Weights of a small transformer language model: LayerNorm before each block, no biases in attention or MLP.
Each number is 500 + 40 x the weight over the matrix's rms, rounded and kept within 0 to 999. Layers, rows and columns count from 0. Numbers have three digits each.

# layer 6 MLP down (transposed), 384x96, rms 0.261, rows 373-383, columns 32-63
498452458538465536512412547583499501558521449500501564465473505481448545460526450501469473479501
489484505525459526516501558476413478516543524624488464531482514492518489473542530511554600593510
524460424479509529551486455486498497497559501560528486494499474445559479477558572475541464468432
557500549563500492521526444483527505476536487456466445487505556492563524524473447511533504516585
490541507468530498516545489507540480503490487491493544534480509471478494502501488512514463478491
510537456443488490461455500523406547531536431528496487511581548476428535502497479569464517428456
491429492502484493453437531467497500498509562460511516444551566457525511564564490506489522455507
497503503517536485546520494526510430453558508451577467567479454488428570466489498568574486509505
476571452475469470413559523518523482503496457459452540486529452560486479566469465475513520580443
500483488493444527466577533503496471496588511489524482531499504447432526505568460553527567509532
501611488527576462491449555424530552492496486517537535471557519523574457503479525436524501495517
# layer 6 MLP up, 384x96, rms 0.263, rows 374-383, columns 32-63
497492457449475513528506459478486459544529464529505571486437454579533439477482452456499491573500
521495512540538483488539509571499522553522496519542548479523478479442488499519554464452506548538
579515513483429420505536512494425548437450506463528503524417445564507488438435547475449552570561
479505463497514525520478495502504504487470507513492472495503530501515501490483497488505442470502
477467522528481488576546485554571516368522437391442528519447455431493535547478488511547494495619
478571536498512467514526517444524523550476439563609527397571484493550494436525558502462458469563
546534549453463454485586559511475481550495509535544513512542453523522456526521547426460446574514
494447503465474504490471451511393529485510548601535441475512513532459501428517461528476479472523
461478500481482520599438474528526551469479490433534485564542538451487504492502520482436477602507
620494473435439501474535508505503372495491426520469561462505578561476458520464510520541540482475